From a checkpoint of a small transformer trained on Wikipedia: 6618 steps.
Each number is 128 + 32 x the weight over its row's rms, rounded and kept within 0 to 255. Layers, rows and columns count from 0. Numbers have three digits each. The size before them is the row's rms in percent of the matrix's.

# down: layer 10 MLP down (transposed), 1152x320, rms 0.0977, rows 982-1024, columns 0-159
# up: layer 10 MLP up, 1152x320, rms 0.169, rows 983-1024, columns 0-159
down982 106:166115134104119198183116084085130145197125207176115124143129135076119051113128086189117106126106092154134151149123164121048125120154046104088196095141096130165111147137117105130160150139065114160110200127108090187155104158130170110050126190142111149161115105115081164132155131149176063105115123180131151107125039097137166125139142129116117091090131090069121117063131126088150109107104113090124070158129111091094067147158157145094127112178121144160113146159150123144139113114139114
up983 103:120108093079109147059154188152069154121160130082155232113155141136145086110144111177116128128106136107169101113089083120167150108071111120117137147201086083125160173104130109255148120149140154099177164132117119176119157102152140095092081144195098086155067150110099170149111149122149208098133122089085102179115114129114141118125139130120141137136106171130149149052142111102103142095095175077164180125125152132162104158090166145127134164111153157098117112128154155117129098113154149
down983 108:132103147134129142136101065129140154112123083117136088118114109119100126109137070132119155133112126090070178125137197166062132115154125127159095121081174188071159091078161171097113098095090073191095116124116144144157161128142075143162161107085128153085142156191120110131097112134090087114153113138100161111076180133177144151164171112105119128109140144115087194141114163095150082187120148145155111112081166165115148080121113159083125116153109124141153167103108092143135124138127086
up984 108:161137097071124112156099136075133113164124164177139169143104154133116173144125138113139164121141153156106154142136193158137134124165113090121139093178169123093124132166174081064129102099162122136087148096138178136165092154128070134128134115105114123138122161172131135157158082153114107125090162167143159107095074160154220188130183141116154065098177080123097099162142090159164083102113131134091126092108068173110162121150173153120047111124156170151115137145121146152109131153134127
down984 107:125116092129117157158120162185112137138149116134102126120162102147158135108105167118162144136158142050159087064127075150118176114142170145119132111109171117180123131103125175112211127163129098187119088145125118104112163107155109110109138162086094113110117132138163073087109126102134097191093151117136117168160148157114094146169066118143150172081134125206178167175122094155120175160147123074123073082147130105122123140123118107138168133159073147116108132110195211148124111129119110
up985 098:070124112150123074136137112100124088144156152155142148126143141125113098156190069114061145094099127125186098181171085075127122147060191113117113173094149099083101120150146088129096145177121197169138112131118149114092129124154094051094129091140110155112120137153120154123147151146137113111152113144118133166138135144117085159093090156127109131143109091157152148126146074067172117142119143163103184118153101094086086169103101072121130108083179163143124087146149170109155144148130151
down985 103:100107145178119145155081158115080155098116175142120120176179113130117130121129119116126137128113198077127161143124109123098164134145112078170143120136120138116164150127168189108097107081173120105095102196000124140140150137100187216086123128114139122155144093151110130118112159137160124139141176109164133130154080101155106096079149163184126143141054151137137155226136138159125201148088099085096123116150090112087120105118141144068140107141173126137113159095119173154063108209080083
up986 100:104143126143117148130153161088074128134176147098129152156133201116130156174111111089165088194171126105093088168111085161128074158118146085142098124104142110135067128142175137119123088120132143101200048114133136107158150168096167136118154134061143153138137105115172080147167106103193142137150113178161091133131145141162100100165161084174114109071119113144121073121173082135167121124163140119163136090190143109106144144119116103075114099089098150141187120088159122078109172097096107
down986 104:175121123122162086155170094140066132133090178103094183168190174113107112084093129125126121172103095163087136134165111135111125109177136181150101170171199130092094111150113145126086114060117109125169084123101087083046194083117109136108125091127099085053118171169132115141108180125133135120162129099088151112101100178094103146116097158153128181155151134127114196131055126100118202167108094180175131138091112142120182085144189186121147151110106135111183125133188125103154114084128110
up987 099:105094136070104134099128097072104125124133109128126116092132169096153154153115134107135123153103085088137112144111074112086167097072117183127125090103172125082144141100174123160129096112143151111138202120085185088040160167143143101109104102070143190092117134078092133050110170157125134155177101123101200079120081093176102098165148157159199095130114123174113124154144118111152122159151127169089137139155096134161133112106128128127116148109110131110098099182132134114149099209122129
down987 091:152133157122153138173133111120117156139102126114149070144155116136102154111160037129140075163119108125184153175135202156095141165089170065105127093103122108123120070083065086165090143147157183124102171120157138074218145133133144122146149152153138100133118073106134119131091139151144083154071111109123107163127157089086101144114139092117079121088133115145135156130033138086113126108117077102154119108063160126139198093147128109157116096147126132168136152144123077151173132156180115
up988 102:100108218177150097110104105139128129123159081116169161149146146176078164133151063154172162120151152177100106141172154097150175156085157167103190126074137129142084112143179163087095157118085186113141117159160171144134113129140136139136113154135109085184107104103176137065106114116145092125187097122117106070158124154092083135114148105114110121158090092128113151183079088108117103168124099099100109100148173143194100135098150176158107144083152139132141170118151089185158086190116166
down988 102:158143163130141133108124141152154136157123123141154122112108119101161144062163167169140128098122116138144195124117121125125111135168095117096140163144105181075128166109056094175129099115120145117158182088105074132101070098112095147090090143114146138158140131091089107157131207134117133127125107056145171142098122164196201142094109189070198036097148137131120083139190160095138096106102182151143148142154136149136135120145132137126121178168093137118133120091093014095119167079158107
up989 108:201144154155109123155155114121144135120135103141160153128122127154171140150154156120155106165155125134045116148058139158123121121142198172151103086143183087044111119154104114171162142174145074138084136143141087099132137145144130137111040137130192175134106080079151118157110127158122119128118190137142078098136154163173212192137114078201139134173145152167143082069127077105160129138133126168085143144120144168055187148105160092139133080148071120119168127140110108151126168128140097
down989 114:106125116216143134138132160125103102067169110168095168086145107138122115089138106115135121125073130165085114122133086096108121165146027138156106114185145149091164153076150182180117123129125139140142156114154153118123163150086141115108196133137130142121085142115160141145187136160156071101171173161115160149066124136124101118061181083147053129146144117195100145158123100098136099189123163098140165099124190138134148124177162160137125135150115119147072114177139206135097083096116141
up990 101:093104096087182119149124135130096116100083091191137103070125109107150135118153157140171163124125103125168098103159085134131060111112140170119071141141120144116129113105195150122136138105076134148099065120139168139168152106195111100127109145132113094142128152173151153119106102122155106148168142147065118173097137149158132097146124089215140143113136125084102156147173121136101118149131193142133178080125155141159125128153128054112125152104093111156116102131131144096137125091074150
down990 106:102180174108133115118143125177151185112154133199048124110144120114169125098117123118189139078122160116188180117124152105186115106086146142108162105045116117114135117122108151095083115121090170048164122132155149131121086152114168120058131153077096110145122128137140158096140129190140072155131143122106131154104062129154153164130140086150091119158143107110135151115139150192087126129098155138138188148103151129118051117119089135130096166136164123107152162136064100178083122129114101
up991 108:124119137148155107156160126150118099141079203131202162112085137197062155118129128122119172106179114051095162165129175086164150111156086115137072136121088128151123129087091126188197143140113073122115084132131114154150137087167132078117227161172135135082139107157128112137121169145092135179099132102114106108144113153150088145159169112144129164114114135181117091142136081149147108194088077146155168056074079129123120078166113156141134146087141125135119139139102179197164132139116095
down991 100:136109129119163122192139093161052164170105069074117105087141112146147153164133102100133112131138131134125157104158105124142171166129083082142101168156143161118089188105187111100127117128156127177148141104162093137168162100145148106141178128107210115161066156107107080160158096128106111162086128138045166145106151112097110138086091125177124146107209149087122117133089124140180120065129171120143130086089156072168161126151164153125174160147112161126082172135128071124144127169136147
up992 099:118163047166105152111164151160134144139138160137187120129091154160117164087160099089139123174132112101119170101129051124095143105092110134155113170207098121112136124137152134108133142104142158101137087120130149078173147093135150113099132153125086124123078255115123072158106142114126129144084137094106152133101090103089128077158147074105166148082139130128081125078179146099172158120082105117173149074149116169067121168154182190120100182106111152150105066122129151114120119166110130
down992 103:105153125185160177111088147079091168119102053159156168105128163123044146112134089138122120166094155154121190145168137191125128149143076167088168161109125121153112153163118150144130106164144128141133201117136103140122118117161116149142103103156166133094171140089204088119095106119176114173149111128114122144093164042111069082073147155077156069217126188135150142097123093136045112055129124096166130156121130108197123074090124100170142048131108144122103098069109094149131148159134071
up993 094:143090105101139150106127117097108142073125172162157084062083144100118088071145121127109138158153105101152110114102101094108168127133107140099206055164189180154108152121123107114175182077188145125095178158129108101083119146095108139110127105119112128144062167093072115144194095144112173105148135113180155150126127138141165124103132119135161101170134242157136138128115090142118081059089121149131139102155164165085145099160118097186130067115208120175118088116189136148158139153197170
down993 096:110115144118121123163117166213121074116114104148120136125117154098181121141115114149185154092140139149143111164125138136110107129168156139131105127144103145156153137086100139157151100121140132112134123100195215131127085137117095130113115123153093108121071034142147162126085153130147102166118144110137101052168128068123134114194126130110151126134071096194136050096168147132126156139152162059114127141207099188171153088146163139121177165132031085079152164100106133110148123051109106
up994 105:124095096072152146063124137122137152109067190128148105112121167145125187169072140174138122080094159144140133066106149174093154163120171159162123130201126071084139164111080125096149142072067111112063099122165168100125154126136120199111130151129092177129177173137174104128156121140130133101060135110137130095131094093092135172157080055118130083109089091143148120164136096157172085171129217102115117132130144164115129146121133171116120111174185074092159136162125197136136108113125147
down994 115:142082141102131132159140129208119082105195071106125201141143066175102082164166160199122191107127154120174105167135077117169107121177138161128127114104137142103125028082127155149119147130136151064131139117097102147107111074126110102130056070163145082132114112158139100125126131185129116166071120112129112202102187123108107083125170180138208067169184118117144122121141173124143154117160053197104130087112125111116174193158124128112124103120072123111163123114095151149189141161116115
up995 103:123145167139094131124141141146166131130118101143196162121138154202140086129163103087070085153128153100104150140151143108160129158113102127160190178131161155126130107123116122154116149122162091130120102171089114124081155113123094065124110193113196096165141053123165106104153130088130170129107125165081093116092091116108135101110089093188153117135070113192145131125169110154183088150140120157130156073111096175182129133121133128073104150116107147105163139156120162117104147137039092
down995 103:126108124211156116120120138063107116130140102123140113122101146103140136107096125106188113140111145158102168141118119137187084100114145063112109160179140046107161135102202111109044121168157127102154061154132109132137112108126145222184156079180144136125136120079169112088122109078078139142138139137058136127149135136125092081159150072159117122174172130109109173100144139106108134185116121161072181195127060118137133118114124195082176137086163133167140140165172134122181090119184152
up996 089:097103144149098145172111121077093160159107068126113084118170101120097163171094196166193154121114085148121121139138144144138104156109135206117078157189117051161095140130172106185217160189158166175127100163166101167196109128089137184139131086158092053165103119126142077182200087119153125094085089093076110084146128137080127180106134143154149130136118112079107095105117112123150101155149123077144139121139098132150119127107078181132087072102101138128093083088134096125178147127120170
down996 091:087130079160117178137100167176126077162122142165120133124069101159124079101128122130123119116134146125077157096112151107114110142148149070119147149216125157086112065113114136088105071157155136067085114151174117127133175135101143086080138157138097147100131200073106126130156118130142146086158156089159144161116108135145124044103173140112147115166150114136137118121123165123101119142139120135139137148114140108162156092125134140130163159134083149197105103167110169172128074105185082
up997 098:115088196131135144099118067156168149099112140124096125110124184142111160149076168134131147138095152161099068097175106179088098108173108104133124109103178149175129164140112124118147089135128082163188121150152175143069143125121134169254151128126122241105156066137139122125080158127130140139193107058202117105133116135108189138117139199091147092091129141152112101172126118059141141122142091165046102101088143082131074109131084157133136110077113114089122141116090093129129139180152135
down997 095:137153115153152034128156113171154051140105127121155138097054065140068060102120153215147138102117141148153096145114093135124142170128118140197173154111088125131163085139116132150127132136082127050103109111124119148187129097157108104113100091126157108190102149144074155120133119149145122123125153142143089105111138135098140133111112109145097188105106132131105122089147078196084117112163134114173169145152157139156199089135170083090136160163121160118146119095079080132141129148131059
up998 092:163126096099132064130118084129111095110118156085110131139144060130159124157141103117128137052138121097109171182147113171123118108095118144163071102087138102147110161176163107143105066132100146129136162178076188116104217125227111115072189138190161138152112144156167152126119134144148166109116083075131135104124105144117172141134162103156116150149162163135134100078053124145106112142094112118109142105090098108091122088195084129102147146179175122200139109118090054106140196158136152
down998 090:118090098165150159156081131112136098123103101182125092112129194132126153102140168140132162182134128154148113105114098104103142170119150175111091114140161131168117108119153134080148208123167103182155110098161094132134092156059145170169139147117139113125117079146116179046150153127158075136133162146120113098118152136116080129146118124126158107059091117131052141162144151056171164134148129135097074113145103146158156108127179134164062132120084095134167134144133107132075058114089160
up999 096:081106091161104051167186155146116173142159127147158121176123145140147187124117108166124146166199101155126134115123084140198129140103131101128134076120119096111120170106128104149146143197063115158141142139090136135150206158143120128168087147085068149182137109141096157087223090104124160124107137098132159162091064064107162104136095134133091130168152129170150175134083131086069106093146111162144152154126183144115067106166108129115125134100126143170131075102102080147138127126069134
down999 093:139136158140129196143079108144177127141144144094181160109145049119179162153142158135156140115082108095101144208130106137089152145170090170127166153115128160060068103129104128084146105158146078082120096151143110136117107145093151184101128183138095090059126119141193107123110142092181081095102116148152119155151101157137115148117151096070157142100124101094124111169163153160180159088134157061133087155169108177128153140076140157083091154141090163068167127137156047191127146142081121
up1000 099:129099172123138094080120148126115089117131098105138097156169126173122125134092063070128225104162149120138135181109120140104169185134188146154133108075125141100141106164103109197106110132101181203102161123193117084128098151103091108150134158122105147137099143107164158129141119096104140078153132062124063145137141093111092141145171148064095137163133106164167130088121155112168157111169111166084115170081155149201193130118176119137136137107123163078153123186102127133114097070186093
down1000 093:190161116128116190093191134140169146141108161155148124078111100116115109107155130150089092100093090157144122104103171093118111100081165119095133127061210159120129131147131138149113094188139126199141160125103127109149145149064163124157100173138061104140087090139095101099135110147112104124067105109142158188104166168188140090094173127088130116108135116125139111110162179135105133149160138099121129116152141132132127115115147109093066092090127056165158118107136124165136111068100140
up1001 094:191138134125100126091126126167182131143022133164096150091080137140160166075134112150138087181095139089153142071152126131078114125156117171097082155142069214109140101140152120105127116109146165135166138138137104142170172104114109154096147130135140095136124084167180124103113076091114150132130137150110057094124149102123142083052156170135132157147140071137131118063108171181165097120111073082163219115180106071164183115129162162105145098143131113082144119139111098132208128163106108
down1001 089:118120218145127170150059152094150119097173143150145146099116125161159153130104130058176090106164119112124130164124157144099069170079165153095126120041126131125177095144150145118098130150176083114098146138140164121155080184114110160078089116120124142094134113171142081155085114084075138115055150145167173026122142147083106126133166191101148157107093184061140154108123076150114171111146158163114148212166158152130137162152125107095113100100126126132119156106094142131104139147093137
up1002 095:123163191114130127088109100117148179185057186133162126062118157188109127167065121112123124157144130117159112115122183111106203090146111145134078135104129088069111133102113159161103133091116145162077149135158170110150118143161157094118150093107141131121132128134086185114060095130148115082070109105041159149104113172145119135185134186130151112135152094140142155124178106117155173068168093121095148130102136157101150130124133101094111091154126136079162101157110087079134057101096127
down1002 095:101099079137111128183098134107131154131128127120169189114126126111144151063188133118102169151117119184063083156159121135177097172077086140164157047125126129183107158156150118145162103097167125092148160131132071148103128143133078142066097125156106137114153135131122088154152125106128149135108142110158163105157159142149140102092102098078143160164125130154112099146178150109111091136128118156061106143181137140138138095103176156125197128123121098156116173136096170200083140105116122
up1003 095:142147148091096134148086111156081138151116167136104108139116142131067139086124132135168106107116135120142124143166074137144104085142136136150070059221104127021137127101133101086130125122137110141076106124160139080127154102123093118162113094168126147158150118083139122126142092132117136080127178141159151082182131146106180112100157177137090150081190107143106085166153135080098133159155133091122133149142123148078166114087062155155082146130105114125176116184170129125117103186168134
down1003 098:101163087153136069151155125159116115148112057108154173161146123124137084198120167075071131123133152178191087105135114122128117127100096131043156078054096137120128137157093093155153128123160089114110120107121206106166109092158117143126155137138091137062120139119150063135094125123179146125120179116075088167099118145144129146133076113103167169170093180074200117086179081138168146148126071166125121088128146087140044108091130090115167098095124118151119150136155120117133164117103094
up1004 103:171133133089142066142139152098139111125080109108156129135140118129148125125107109089082060156158078131110194135148159143130117109111091111153177157146141169093080176123191145162145096129160091092131163170177126115113112104191148135154131110122105153140096086127147181155110105145167127121093160101153128072140161053116104038116032126124128150097137161153132114072104133197122118037123114138105062149143121042154173147129140147144136176121140035170114159141146066144127143126080134
down1004 101:076122090129113167152113129099115141125186155148087147077154094134140089080162117125140141133092126186059090167199093105137105135151090108114169147058116184146165076124162102095047130168131164222101068132118124114133045079105061147080107101140112181140088086117104104128167176131068174120189138160126123080104117166141172083181112069144104125094077153118128101122097101084071143131104140172109121131087083075122186184136098131096173195102111157113143143108087083114111138130171125
up1005 093:160171186116155142091149137167118134140136153095118114124148173089150158113164104142134117149082128142089120123082125126120093147168116119171131137161136076128118155119111112121128091118134126104045127104131146088086091170202092140160166093196128157099132089075107111166181134166106129121129085157131081103163149154129165069095085140119123137089056106146104102129131086173109106138198109160134076167181103148150135066130171131094127142139115126134154146156096087074215098154187119
down1005 095:150101094116082153118159096128097160095082075159078161033121116159116076137044070142147132085178114126150083143202128087192126076124128137101133121147082186112128167118132120154120102118115123141193149100134124140159108075100126101095149149078128166119112163160120144151137200067142132127068114176103125133129108127141153138218098123109132058112093182106127169121168216169150106104161141120098121084082117183088134193144094126115133118144122126140114135166148097091118180115127159
up1006 097:152113101139137136118132102142155131119089178179140082137113182119077136147110117154102099111117120159130098174148102147090099094169108124121143108153152131004158121130132147175117156115064134110147150124155150092125133138124135177102138141175138113119120101150147091102109061186130170157110127149161091161134090117174171166175147126136108143120144129173178134145124133140119114082142105075111023090107093206088158198095107138095147210096133105189133120176062132134175118141118151
down1006 093:071187145163116169147143109137129121087112116099125171141130078107150157132092180092126141078124091178080108102084167108062161159170084092145153109157122130112075156157127103080108101172186123180090053088115131133110107160135111138097128155115122108149151146115157126095129129152148120111154166160186165053152104172068124120141128155165136151094132144084095117144121157122188148144129089129130074141175161106131132161156118123116112151149124161072103115092142055085133200131126078
up1007 095:153090118106143169092158154096126140203194100087194091124076062183175123143153170065164126103113093139131139171099125109145109171146146163138130147125129114109142180131136160175101170148124137112143186120099111127129122207090105112126133118151169197075133155100130103119178130150180128189137095153056144101154124144089118144144139084122123136113107116127110161083101138093077071144195160130154102120152183124169106175188090092080153116108197106122160059124098095102141101136151113
down1007 096:175148120086132115148115110130148197112101087117158156127134181107141137122126097132084101122111140101125014123120169149123127150140172177127096114122137141150200138184100143109134118094118163111122111105137137144105133093163154085135161129107097120163155096150131083151132143072140115074107112134143048104121143156129112086103079147081080074170129165084130127101109076136114105128057179154150144188171120133086105110113150125153088125111124104057114143183140132178133164073145117
up1008 096:123157113180149065144093157120083138143141107093146052111154116134097061058122121118163170153187153120048144085153096147131129129114169172161133139147175119061090116116104129119061180184079156071111092183111106174131062102150138108086200092074139140101104111135139144154152090138100128153106146125111191138163159137105125078204192144184136095076127101112164121169069095130119079147173075121113145163125145197129121125149069126115142140128116070139127142121078107129103114074132231
down1008 099:128153098080109158087142148128118067143152080136146164158140102113147126146153089157148165071114092161166163129061120105111135096081096143085102121114180142158026073149170103165149098141142121056042165160152150108147103085103152166142143136158081167129179070159140140158125129119115059106093073153152082119106115122101131102098116159108136063124113156156140176127166140214156106091098120129183160127141162122143170159126124109152124130133114104111141152123140086148122146156206103
up1009 097:129154082158119119121191157179065133191099126130099147142112143152182142152161189167168111116164095055144101107115094095124085089107144178156103153134121071131119156120128141128052137144093162088180155146108113108165177156145101136040135094064173135162043136092149082155131139127111183129127143116120097158095130102117130099136111110123141113061125121100131073126151144177169131122105099096181145012131129105134129191156115129106177113098123077154161126121143171104073158156174110
down1009 100:131151143122094144070091086165158169077099124170164227174117144118151100156056181083100065158125189120101164158091139110129090097114175086118133107140089117156140142112172132129065096170076124139145093062114182130156134096136105118126147151137148141149123179090127116158070140169145161122149145101129146125054131138131133151091086087135127177139062089109095172107149133129116123112139137143117164175183170193178179158165167142185117104087090139164151170129100192126115148057140113
up1010 098:148128115121127066156132096134083154172122170112119148168090155117102123112108123138130135150130161145107156111128194101140146150166125176199150123106092124137100121077089135116154049219136114105121063154087114117102140215163079139108142086113127142156147084109144116093140087175069094132090126169113158127112128155117098119096052158164131078131124128095110091138105122132129113122015141190158128094164208087119082125141205140167156106126123114093078113076116183080143133134107125
down1010 093:094142110104132144108131132132116136083105075123128099120093043166137184128116083099122088125093075113100095107137119196131174130146134094114148137119165126121116149143132144135086172123116152112156129156120121153129093103086124132205109127134114125108103168127115129085058177129189157138177137094194129093147156103136173153134109125150109155103156122129121114088103089102115156118177140087098143137193100183087100148146153148069136151110102156098152120152181028107096103134102100
up1011 102:119117112145152164110070096117115132130140115185175132137098095224143127100115169131093117167111154152136129099149083059109119131138137080139148121107126144175088159165143110142162117080124127078161139136104120136156157109141144141140076166121085125095195118129122127165138144123114163114080123097078127127100173086155169107153132112148116122051079131128098115104115128098169142144140130109121166134068140107189123132121073099125158139129131102184144061130102134156142154120139137
down1011 101:079072095166105154112096109099122138125081148071144154178084135170124135138143140145126117147115032093008118119134137156151103142188105127178089160175110165138128116107128087078137185138177095186071059165162066156214156085128173137125143126096140102110185183072136163074058184068137151124144164145203150140146121099202110112129118129091166072149134103161121057146134145133109170102122177132153127118120129130150095162123125130195165162126118073123151132129155152065125121104102145
up1012 091:128135089106098111076151142184147095083098153192195145096113138128146169097051112162075125121113173135182085075118180156180100071121143145156160146071099147102164133147098193106135122134102195207151162113104133155105109112193149164098116113170144132181167147097127069090114120222091147092141076131134121113083165147123124174144091100049138129117084143149161149148111103151100109084117177122085144101119099089173094152153152140107135113072107126129099146122135099116114116083129136
down1012 085:143116160157156135145108152059122163113155127104114097127136139113119116157204162070125120089164085070107164147175152109114199136087139132105086099187134110143107154105124131114123090150164057088132074143098143112090091136116108131152109126089130154120096103138169173157082142070120166096119130128121165138107170139157087141134150204135119097145157090112112136133181191089115153169095077112138107113108174117071135107099041121150087105150105120139142148161136137172089146185134116
up1013 100:125111122112094137170127126136155151105126111127096070146145143196129090181076130075129214116162097147169188086104099139158065134084088136111083089100130148136167147094126128162138143150082068195078077135137114129150124061056144099103124169177132144126159117091102116068105110157116100159129141092175118123153184124139166110153196102108124104162135143203166156119134116092147153185142101148153139120095089143152119070094114164151103173121108151152117176130139128152166086089127129
down1013 099:081088122187182065146117135126143155133116084106097145152141101176101136145104130136142160171089110102155151135136052096111077154108112123143085134095124187114159134110187099112158137113122136177150081142145138154085060137179123124134116121156133028132147137201176164141101124124080139161161137124120084116106108128130111150119112121144146192148174129112113080201160136098074173114154131182137128103118124120090144079172160134141130171095074151133061182153140125161157128132132176
up1014 099:171180112140091152153127138191139137134125167155130126103119147052089073213173141105176129195103122135106108168137115129112083138153080120142152148097128080134137117074158124101097127203180124170120143164135129180117163054088150070136162065143151134135116108148177081157147090174168216117132120153105185170162124056048125173152116112154135124148102147140148164118114141155147107110132126116139073098086100128142098150142125104144121196145130111157157109130088109107114141115122134
down1014 092:120085119054154109135152091117132113115118121135165132106108079136126197129141181110119144128107113122074084081157142149107155127134195199094156165128111163127091036140132114124143159145133157116126116149157141062136091129105115158095102113150120184216112124169091161170150174153112132131140140134141124147154139131137103095079185118122165123137167084073090146204188142127143092140101116146143141164117169151111083105039138130156120118186134149124135087161163124104151089149095080
up1015 085:101163120139131095102146130118166185082106144136152194106143155117128078150136164174185140201175120093123121095117100156154106152117075099108089159115162112090128151132172095136128133135152154091103134147162080155103164109150139118128093109102176140114100093129094099095109077143107169191143140086090155115120110120138104117124059104131147179155109140171101095157208112132167101099157162085143147067163152137124125154063080095149180115127097158148115042156108101155206099225106175
down1015 095:123113122132130130099120132126077135124127061105097127106103108120105168124074137105033171153112150147112116103078140132083135095149141126143117129110141139175077135106109144132170131160146173191158110180110104096153124181144120091179066151138158174161129114097164121109119092090168100123122168104119096110172165120081123181093212172152161072139105161116189163107155128104122196144122123158129158096173137073093103087133174141125095131063138148088146172086086143142136122040135132
up1016 099:097136149170086152110132167115140194106165152144170062130085198149124135084099123125108152130117088173152144112103107141152163102108165099185122128199210164125092122130123056137152148175139084077100100097087079107141128130071125150114134172085127115139111155093121138175171089098159143099142110109157113070187126175059122117130203121131118098124151145090115146194123127167122158108106146131076123105095154110140172077147135148148134157122074118110153097078084143121163141098157160
down1016 105:105168121070087124119074124132152134114172160111087133181072111130153091104119148105108115116172136120103127126121114114149128094179163167206106118126110160130154098100138070188088078145125060162131144141106126123203103132160140158160131156164132073066175082097151135113060112154086105098183162080178105171105113148171121101130123132101096128144149121156120135109118091124129105068118135108146170202087125154121099124118160130133113107124113168100129130172108126105130111119142093
up1017 100:140118102153117141126119105176174098141090131117173152149084076088089167075122120098117100125109140142188181141140173074161118125124188185079160144160183178149149136121135164165090179118120159143101096104121165197146081124171108161093150123167214104130057138120163132144130084139087159133152122119155130133165157128145101118131214089151118123092134143151148102119153146134118140185139150153148133096120059085100132198155162089151101064144051113105087144111158147206125137114048049
down1017 093:107124112132121112127138114117125099183217190098051139157137175178118123107059162132145148171137107112141142163099079088085138174154123117164111101064171135070125116105156131170116140107119100140136223096150070096124149098104106109138142067105156062152175131121137121103115172106165116098074108114069107125078099229120120171146082067119112161114181096115131079133123117149134150100091138124152173104114146171201208107101117128134095145083144107181117124116103143110184158139145137
up1018 099:171139147124083117137181139178133129157142149138134130218131124163113179124110096090112176149122134108067053148080107169110120091126171131129129131140100140152155091151110186114108140138091175085090058125092131141112079090140121104140133130055109143135097138128133193114181112201102136067099092151155101085122200103140084095164137174144162098127099141073145114117130133063079167152149121093095110132138130095145067168142129108105110122100171172161164089099124138145106168130113137
down1018 094:146109151181142092168071114137098123171086160142147131137141169116142202179148108104117125171155116131202161101140029127093127119130129096112095085100094198121135126099135101149158118105136090114137054116150105113121186148073128121154113153114180118064141119087155111121098106138156106153099159140149173193074120087108130120111140173112140126087172107140194079087138125147160187111103138165142157089082209209155165135140139090111180165105118135100136161137159162140104086168113154
up1019 101:157132130154125117146094133088089165143080070133121129182163074161120127147072101134087128120108162173068094137047143097076147134080142112118093171106152140108133152135132137150138175118162102137140133122074128135147078105142128148189182154138183117110114128125072088154182103097131090154165112169130104119201202115131136081073128193086106152072090097118131127110131111127104139170093099158141132138157155136147144156142129090142092073111159161106097091119107109098171113178140168
down1019 101:120101125106118178156186203126133168088039096145130142107154126124110160108150122193121097164138119122100171144170128140191150136150125192109126137157145055119166143049178096092114135132147083128159170117120104118182153104176173104104139174163128143145158091101208141166127117163155127087078031113100164117102107106137136130113135115160069115145123147101153096165104170096144128131145125108189133138092072138073153156118099102073129144103150160133101092115081146118136165084128150
up1020 095:116142106115089065085136139096111080137116147157171144141181129119139173105102075157143137150148114174124160129116173143077116203084184101152112094055106039147143105171112120163126137139068179153119147084155097120182097161119073118051100129081162116121089123097133152166139141122114112161108157122133162126111183094159101183099143120106090110144114140189120153140128128137105086132130081122132093119117150079126137119149187055126165120169143212151118117126098161105167108135180115
down1020 095:114076216135101188119143114154113152125091090089118118151108149122170128125108073094147133059143087125092155105139108147160141098127094136049145135131142131119066156144145124109127092164170118236121154145083182123118167067099140123165144177121085104158134139139131153122130075159092119104140105095103101216172058115087132084184107162096151198118135148105124134126094147116156155125169143140159174141135099135123161132104139192081124146129150086086167098165137078144121150120154142
up1021 101:128102143096169145137120112115119171115107084121166150162128102114164152146116199134146147162119146186197105151136137142097118127121116050140130100153192163115196156185123104100106127216064139157096169152139113131239192135075099116103049145091098153124171147187088144115132122133148149167098126133133104127090114064102075125069175114151151098115167095143108147117151063141096142133131178153077078119097085130114125154122091132149135132091104124129141108171076149084059139166137154
down1021 101:112113213151117090107154173120088168112114127153118153140111202143152132082133166143166103174160179084130110105167142138129194098084135056103122122145160137125073120129152096091172151094061138117181157184176077115129145158138177180052174132127125090164190137130107093136100153070067129125141102124129151126123141120112099136166094098118131130111122107137066118076081151118163093167118117132180062161145146122116145167083129117160097156088159145135137137090133129098140112172163121
up1022 100:150161077142111114141143130156101132149090099153130169097157090119135096111082143167125160100133124099149086110079154101107079145094148077113129160141104058158135121117135093114072207163116161160160133170109170173164173148145100134150024115062142138125078146127084126157185126121123100114114142082101125141150090127133146074154125070150139124076117159139138120156094106139118147141124127106171142056133147156111183113145099063180152148128070086113137151165087130217214151142108141
down1022 101:155113151110129140095159159139156154130095127132096093094051133166165069107146080131086149157064082140143214106123111074122155157113162125152145124146115098101128171127142126134153113122131140114093122094113153114080089095131131098153104176095163141182130095113123150133143121142143184088139113115182085154099094117117081135126095154109188150152071069157094150070134121116154142109145128102126099187138153139126122139108148109141116155145141173101152115106198163100076116128128184
up1023 098:160110087128168156140178137164133086148133057117132120131131140085124219128121088113139100115128140146150049118134135120046191128110172111092135123076125107131119112118097149157161155203176186146170106127102150147069214132164071157113137120155135153076147114119173090134114140156108108177100091160092138169163151010162097143117144050165156142138123172113178096060144067101110161110115102105183118166141105176146104090117157111139094111118108082075155119154056149102222154107097157
down1023 099:096114138101072119115121141128140163083094157112151111117159145088101111179126135136169230076096093162177147145095224148084137101130136157144132102093120109110143080143142163096124058119131111139131138126157115078110070129161188140146054140075095134139149111136122090106150167114137210063112160074153101078151122200089131145120136110142180136152138119128128102124128153177110109125099157105160098064188198116134162124122147106128148071170120147133107147114188075156079138089121083
up1024 097:127097129118140113181182088113150153068133090156175147181190081141126080172099082157134123180090184174147083110122123089161088134095114125160166102162051125165169098166109107156147119119116162098139153126174105136084119106125174034102139136155114156137138137141138083078134134160136165118120099120064128108124160147141103107166075169087130147072165187187101104097119118121112156141150080145156139177137106173091195108134169084129179115087126105150114093125109133183120150131139143
down1024 104:139150116076138126127120160196121113144084045090100170108139153081069158113168123130168114088126145115153141145130136105140131171164108168162089142092154144138129164067088145112083114125112125181151110113095132127166172101159034156147120145105096136126126148169130119102127108111061105059104146166128031186135179173149179131074165160157133127126126082110102165190141129096201098084173127146111126176141178126168129117130122115124101070152120133157122233146165093085083094221148113